{
  "n_layer": 8,
  "d_model": 768,
  "n_head": 12,
  "n_kv_head": 12,
  "head_dim": 64,
  "d_mlp": 3072,
  "vocab_size": 8192,
  "activation": "quick_gelu",
  "norm": "layernorm",
  "norm_place": "post",
  "norm_eps": 1e-06,
  "positions": "learned",
  "qk_norm": false,
  "attn_scale": 0.125,
  "bias": "all",
  "tie_embeddings": true,
  "parallel_block": false,
  "init": "normal",
  "init_std_qkv": 0.0174,
  "init_std_o": 0.00436,
  "init_std_up": 0.0174,
  "init_std_down": 0.00436,
  "optimizer": "muon_variant",
  "lr": 0.00283,
  "lr_mult_o": 1.5,
  "beta1": 0.9,
  "lr_head": 0.00585,
  "warmup_steps": 200,
  "schedule": "wsd",
  "decay_fraction": 0.596,
  "decay_shape": "square",
  "final_lr_fraction": 0.0,
  "batch_tokens": 131072,
  "seq_len": 1024,
  "doc_mask": true,
  "train_tokens": 866500000,
  "steps": 6611,
  "dataset": "wikipedia_en"
}
Each number is 500 + 25 x the weight over its row's rms, rounded and kept within 0 to 999. Layers, rows and columns count from 0. Numbers have three digits each. The size before them is the row's rms in percent of the matrix's.

# layer 5 attention key, 768x768, rms 0.0168, rows 385-447, columns 544-575
102:472510507478516521493519490476527508528489516518494523514538521487479510517476512527517485532478
102:486465433535501506480468479475513516479498464474513465517525540527508497476507491493495525520468
100:501483488493521482550512495480526501484540474491509537501496514521474500533459467492482490534525
099:488524505477490538498519492550475451514534519508480455447503482513555508488491474467533489454532
102:476500493493534509529501513509466511534491498476488531496491529489495504534458490465488511502548
105:511458518501503498496473535529489512533497469447520537506434505498457505549430479551485514498484
101:477507506496547528468563522546492484454486501553508500463498553499493515539561503475472498500533
107:517560477525505505521559529524498498515496496487464506476503492507503515534474498526524490494452
099:494512525508495498514534543498493550497475527514522516491506518503492550523505497505449527513458
101:523503489482452526486533437504516518498507505513458555501518440535572490478480568480510476473468
098:482483516491482533452484491490528455541476506518526508484464518487507519472474478518487514496514
099:464488500523494516513503475453434499494496485473541465492485493479467489498452460496526482477508
102:486503507518451489500482491526506461461489531523502483499489491520492495497485480448472516517552
098:512524490506520496524464470504520481457483534456510551517572492514493498530487522517476489501501
100:491511489482477516489568554514485505468476544513512472543447495515514481473496505466492485527468
095:516512458502501519563493478473471491501484469508493506466509558520501503490492506543417537462496
099:463476481522478496493443425518522497516469496536527503487507481507460514504487523486525520498503
102:484491539498489509513481482525509525507466502507487486505512523490484500538472484532477486522515
096:553500473448503523442514516479490513521482494511502493486481538422515504482476511516489476510438
097:492471528505489517550527515490512517472517479482478530511490514490464485511503511487524528503537
102:481527503521463511531512491495485528503494511471504529509495502499476519467516547476535498490451
097:549449524533498466508507498515486554490486443495504478487544507494530529486513490484511498522525
103:502516480490474518507501556494476496514496466501580493481529530528503509513512498491489515530469
098:513497526513525520502525468506503472539504501460537513459450532488501511496479520496467484509527
103:480502474511518501478514487509460448490503505501495524474523471475479493507493471458467473507494
105:537492510483523475499482483475524500489515513477487501500503492502523487515506480471482499505534
098:507541474486476487461449544496512488483499483513494506487501517509483485499513495496492479505510
098:497482523511487486465540480520491519501509543477474511524500524482503515514476534511475527525452
102:497510483498484498537516533499517520464541505586505504504530528473473502505502513492497554472515
102:488525517487493492518491516480525499511500471484537498499510505491559492528479481490452530481520
097:497544528493541483540539494523491518490501535522513553524475500526505502537497458539556470478513
098:504491456531500522487473453525504478499515477536495489508557457488516540518553499508534541506554
100:496473445500472506503505495504503504510511499493530506501475483445492519480496463493507512509494
103:475527499517487508512518506518509471522511503470555545555472471492535493545499515525522521504481
103:535461466465513492512530514525522483482518511526472462485514478496525518505506548516485510491505
098:508448491493455529512470506487450512527486479514464494480484536483568502497481515514512484511540
106:520467492507523471474469488489476502450521510488491513502527504471487534530524509475482488495505
104:534505508493503533501522473490532486473471477489495495506532548480509491510480510517508505540527
101:443501525526471522500480535499470507464485499494469540483487521501518514511488520469502528498486
100:497487512520499521488492458546508533514520512467477520478431512489513494494546505518519461510545
100:464550479489507520476519536526463465490513498474487502534512516498492481525520499505484523513496
106:513515508480479466482511518510481546524484482482517489504518534502485525443539469529481507477580
098:471520492495470491507492485457484510502504486495482541498507509473482563537511491499481501467436
101:519554495481470515470466461520486497557517482499470540483452475546536499522522525493491511464498
101:520497522490524530522555504506481528492485522517506482486492500477511498485497490501497508444479
100:481468464519486490526475535502507487518480467486496489506500502497503496511478528499502527486537
098:510500504520485528478470473535445493506487517510527523548501471481494497529509520499522505502468
096:503523512483459498502565499511486515498496541550505487477517474518492508521448493445497501526546
099:482502503495513502514497522482481560510473503523491482470543480521511497481461560487506504502554
109:510500465513488520509474476518546528525456518465524549521553483515510521552456501521505502508494
105:516502497481482502485502528517496485482512475534501483521528513491492512490498501509498526479425
105:513497519501455508511497482518472528471496557519507512467459462489481515457477500505486521505504
101:469482532507505490536531474492444513511517512507519499525505501521526481512484553464494538495500
105:454511508486496529523477539481469494471518503476491548478476542505492506541517508489533498511482
098:435515498490481503549488520492491501496500471491474510515513520499480497518435502491470502495516
101:492484483485486512488524520504507442501515496556535480502532500479492455478529521521509492514502
103:516517509502517489470432470488512476505506513528498581540493498470467502500495493538497514470530
099:482475505485503453426488482490519483533503479482459512522495536467484531520476547510514496468489
098:483450461484518523475535482496494565473493506496526498515503534481503478537518529479492536551504
104:511528527467500506506526565490495521516506476472485506463498526510509531471517521498472492509542
098:514475494440478509493474456468507485504497523522503508490499509497519485493496558489509519500472
097:506485495486537520523479525497521461492506489482499500496504522467521501443477534453467516513466
099:480476514512546472474523477485494538502486532484500471481501543494493478540494535540459513511477
# layer 5 attention query, 768x768, rms 0.0172, rows 386-447, columns 544-575
105:468512503515526463573487535495490523488534488527489527488473536495483486496514534507546480486543
102:503509534482490486503488465487509504553508453477469501530499475523503525505464504487537528479449
097:515483531517484509575505472513492467517540480483491476496515489486474493504513481501481501547451
100:484490510515523503527494530498458485505503518532503471489532521502489514506490493500529488528439
100:495420457496460487531454518513494432493514504496550516509477498514482523476481455492514538480526
105:461495475503510518510525505479490487479479538517510513472509505517488511487494532459490499506523
101:508544498503488504480529512456519510473467519548522484492469443489498495500489519529500493541495
099:461513500497474479565545492488481494528472588490466514519520456527504519499455471471492497513447
100:540475460559494471478490446508495548486510538524516486507438490509485465451500490495493485493546
096:501524503493498485423511520506483515481502497497534478515515483478500513521491526482532510513524
103:489492486511497505534486510460510424535514500522521521574521483511486503498516510479514515489473
106:499470485516475493569473508498556511492466472477535507529477525526499492495483517491497507504486
095:460497503510464471425462480462471505487554515524495481513451466503485487513491527491517448491497
098:513523519502529513527491472483465492508541514536510507549482545513516541513491489452490516504506
098:552533562493441478473458537464498476513510465505464523466469484496473521495502464510460494488536
107:528505465501509531497473471448541501519494520520519492482536487513501525500509509545536490482445
102:534429546477496518491513527462532517487519498468510536515550535488440524496525500538486491512444
100:511497488505490475444540498529496493484483478528493471482512508482544512520542504480483468496495
100:525540497545480503466531464526503511515489507532520522482461512503503484450477524487489500524530
100:489458503508501500453486485517494500505494507501488525476475519494493525497450497558521467512484
103:485503477491501494538466547532512488504505486477511453474480477514491527530531514478494487487557
098:470557539547500504497480573529470505536509482453490497461491466501484495509482521505493530495496
101:497503488549461487477460500499522480539551509498474553531507427500468514507507526481510545514533
102:522503472474474493497498476488500493505482507473506491514564455488497515534489513520517524527494
101:464454537473513504546538488462466570512485496517532489514517498491485534514460514507529483519470
101:499491520483528515472482515508470568530484536504524514533466512503508479488464467497525477489493
105:536478491509531506489504533500501494484533495534477493481512493494493481506518514527523466477542
095:519476509458507513492519497521519530497495494527484499513509553491521540546518465493529545488506
101:515561513486496504557537493445470462487464501487498465522542516491486482499478492509490524444519
095:475504474469510468506478499479498486539472510459486498511502517512482448517503488496489522477478
096:494523519507508559489482500530497497497519449486522482450520524526482507532483503471504541482523
100:579508473527546497457444467510508509503561509494504513464480492480488486510503472512498463480505
103:506473529496504499476489480517452500470460493476471519494484507518493520486524506480495517504471
102:526489493491475456503497471470515517510495482496482537519495496499514516480506529465489514510491
098:526491486453477516503473549498468523510476469502500502506514492510497514474533447511511503509469
107:473443516478497485510467493509484453500527518532484505522495509521491494497540478505522497529515
102:472510475494508504487563481494503500488508491503496480482499469476548473510540488519518479478524
098:486459492532483481511494494501507517511520515513494494478524504524493559474516460495498532528523
102:563503536526492469492509496501457510461495470489453444507518521493505527541466511488509516505470
099:498490480541471470466523553538465499466507514514460457507500517515501508510476492505519531506492
113:536503521462530546478505529517468512528493516451486469480440516503480490486493541470494474504518
101:540483476483494493518525480488430502494505493514517493501469467496508480499485513514534528483530
100:491498492496449491489520506490507518524473462537509490496517508528514495504517500549458480513496
107:484493502449432521550513481495495483513494511539479495523521500513517493472513486468469513485489
096:527459511501498520524473511491517493491508452537519506476476483501510531512519470494498461495425
100:430473443489531487512498469494492523465500511509477538517526532518510524566513553507490516503466
097:501512508464508493504521476508465454505533525483510508499462489447484533440496484478517512511488
102:470478458498534479498547480497478513510531525538487469469559490515440490475502478495531491549558
106:530511488477518487456514594523477551507524492480500462467478467483503466493559475512493532492514
102:509456504492507498508475522441508518525516465493530497461501508497495487486537523466463529498510
109:519496501473464505496445505512482512529517523443536495492499516518473498472500498519473507479452
099:507499512496485498460445528501516484458482474477497518479486443513511508496488475453494557498460
103:471516515518500484560540527557474519495493494514515539508486480525458474486492452461475481482484
109:490433475496513463520483452519546518510469511498532519545512483498496502457460488493506505500488
098:495516471496498534495529518479517512484496536506444441477446461490506506511487496484475486485517
101:515480490551471477493516473493458504416534490514520455521493477506492513515555496467524479529528
102:462489480530517502531539480522520516489496474505527481491509572457492525519467468539518507546496
103:497509513484523487482472497512490527533529508485537506496482476515511518501500496501500505515444
100:460529507500520553502504484522493433479484511472509505494518484461510509504505508501481513460525
102:523500459485514508474490531468489524514500459464528467496532506526499462519515485492492506482525
104:482475466526497490543501479498536467511517492475475511506548524499485518500532524486480539510428
099:537539525481490495476506483524506550504470504505498480576491476472463453495483524530515526501496
# layer 5 attention value, 768x768, rms 0.0154, rows 384-417, columns 544-575
101:563481471507505494513548540456507536495473450522488480496502543536491523505487489497516527502528
101:472489539493558528519483509465477488531557529472476519488461557502502513456518566445491548504499
099:539482497498493491474583467525463468520482528518510526494466483498482501493524517535497538480490
104:493441482488507499471536496475499477440505514496484486505491556472484466470473513521550509437478
102:453536485510512462527498493512470516522465516507467504478504521492513514491475523483542478512485
103:531506417504519449527518533504495494468496522505505543517533483493487483492501488543477482496544
103:517514544504502480536510545492503531500517489437520492507466507549484493472466481469498498500467
101:510531502511458536499480483495478477507495536477484543464461458514542458499542483468516518506482
102:516440497482529527489492474492532493520507488523514505496495534512501496497439521510527505483480
112:476538480513494487515487474508516473524482479526504516504524473504496515487556486522497501508491
105:541525515490501504523481461470502502448521513500526480495507557517474464488475514497529485522503
103:532435527464487513540490488502546447507488536475508472477461565498499508476504477498495512499525
105:517521490524466500509471553507489493475522469488527513539483511481508496495522471521505518485469
105:463516568477494493517519524517514571484512464495554506484508523529478491472471450488526521556529
100:513504502478472505479490507498477530486499537513544501517522509506487484501465470520489505518529
104:542533485533475488476524480508487498503504551517479526509479490521480486529500500483491519506504
100:503483502494496496481508457478505469448527481468512496534474496482526491514471483516491483479476
103:483481535503523487478511517479479482493514471517543492496489494500487493493483519491509515500501
110:473521500534468494508513544488485532472480518534458518469564488512470507458485499472497513491515
107:497483471519515499504465512487498542550506496508496491497500516465478503478488509529497502517508
104:504510522497494464539460514500516505494431524562496514507493522482485526477492468481502521509560
099:525478479507490496443530518492537562509526483490516504479535424547509491473457496507471509467525
103:509555485504492511535474510481490500450435498513508456495453529506491519521482502507545504478553
099:505504507512517464513474522536484537540496541538520471480474517503507499561504497510465453537439
102:550516488503518501526457511519463475517502482529515496461484492528490472502540468515478461526541
109:492533508466499504514484513454494522494481474472492504463506473520492489481490492509464510502510
103:543489476503462527465447452487473473515521476512495503497518485479503518458523523478511556478525
103:499520479489544479488507507490474508537473505524507486519491488492513533451515557544518505478461
106:551446502509492543478532492515485540532453508505453517511521513468515540530517432478510508489492
100:493505478499474494485483497514489540512484469523505528488497497509488479469484523497501523503497
104:515510495508505508521484507503495481501502509490487525511522575458499485507558503517530492493502
105:475476486468471481543530532495510528515492480503514505529492506473490476487523513539525508512524
102:474480506515502497514477521534490532499528511507490524469484514521517478471486464517523525512511
099:510486526500547531511500445504426493512506488527491462539511508500512465530501488465520503550519
# layer 5 attention output (transposed), 768x768, rms 0.041, rows 384-416, columns 544-575
103:511476497543505538521503530480483473477469522520495519479526489521536518476508494488522484500539
103:454558512510473493478484451473538519488501485482492467482497485565482512485489469495479486491517
100:482483479522553538486464506495486505500503505452478520502467494516505505470487472509477510512537
104:521477489499482531491447514528460499507502500520485522496462506530478491462504504532540536546538
105:482473516454486530506534496468492552531461483480487493523495495496509504493450539554506514533536
101:492470500525526441515506468516445517462460504542449461508447537460547521513522538493484534521488
106:521500558532492485515497499460528527491516483446460530493490483504491488493507511512502545506523
100:456535464569521477543527480490538495497476500478477487520505478463471502495481522476520471544519
103:524495528490521541506495524502513467508514550500478482514526494479471475500543497561515487505517
111:502511539533519501526536518523460487484477499512476521495507462496492529514524469499482462531504
110:503520467506512519490471479528514529530538514480491526491491487482444481517545527491542538464505
106:485494479518491503517519513507530533490517499496475506488485508474494458539469487522496432480490
108:477495498481454487453483475497509461502552485466471474454513492516496519480548503484496484493441
104:500486482486471481497458516496504447460516540501541472478530505462485494499538510492514451512527
102:543515480497491498505518475485498540472489521496455476510501500481476499474512482546512456524540
108:439510546538472489502547524474523472463524574487514510480508474496503488496528520464514484507472
099:518541493496522519468502538544491531469519484515467515500503493487475519476505522518522468502465
107:504502459471472529483549480461491509512524523522507526493464535443447504489461525490485545438495
108:517491480469481480513467484529518504474485514471483485499471492457520518514503495473518526554458
105:549550523452495521440554522507499487519489477468510477486483517502508509454497501506498471521529
104:537500532505486520471502499501504504517490508466516499535502510444508511497499493465561523474481
104:490438515476463484483495479501528497492542511486529483498514573481425497499507517496485485533494
103:492518507511510519539526510502510526559473462520513540523507503473517511529486498499530432500485
101:553505463471514545520515493463539515523477483536452486469489509504487515506487495482520493494491
107:479496533473527534529513526502441502495499484499491519494538522493512488500567474535504481505523
113:443518467541472480509521519500495451472522526497461484513521487520552478508529509509470515543491
106:489512512503521454524516557516486476504566438505519478454472509471487541503481500473489476486502
104:508475531515526486505468462494558506555499494469551510485502479521489482502488539496529502486512
109:499469490513471492519479513504514457492452469548492515484518541495521486470475496495509489524462
101:479504471508486469499500484517506496500503494510494480527529505510506487470486490490501486495532
105:530492470512520518510529514532522447493479426512520488526516476524517473510501464507495544545551
110:528485492524463491468523531484505521512499540504513471500499497523453530500497475509521465510426
104:551521553513497515495519501491543497518507457488493537489477465513469535473485502505510529507477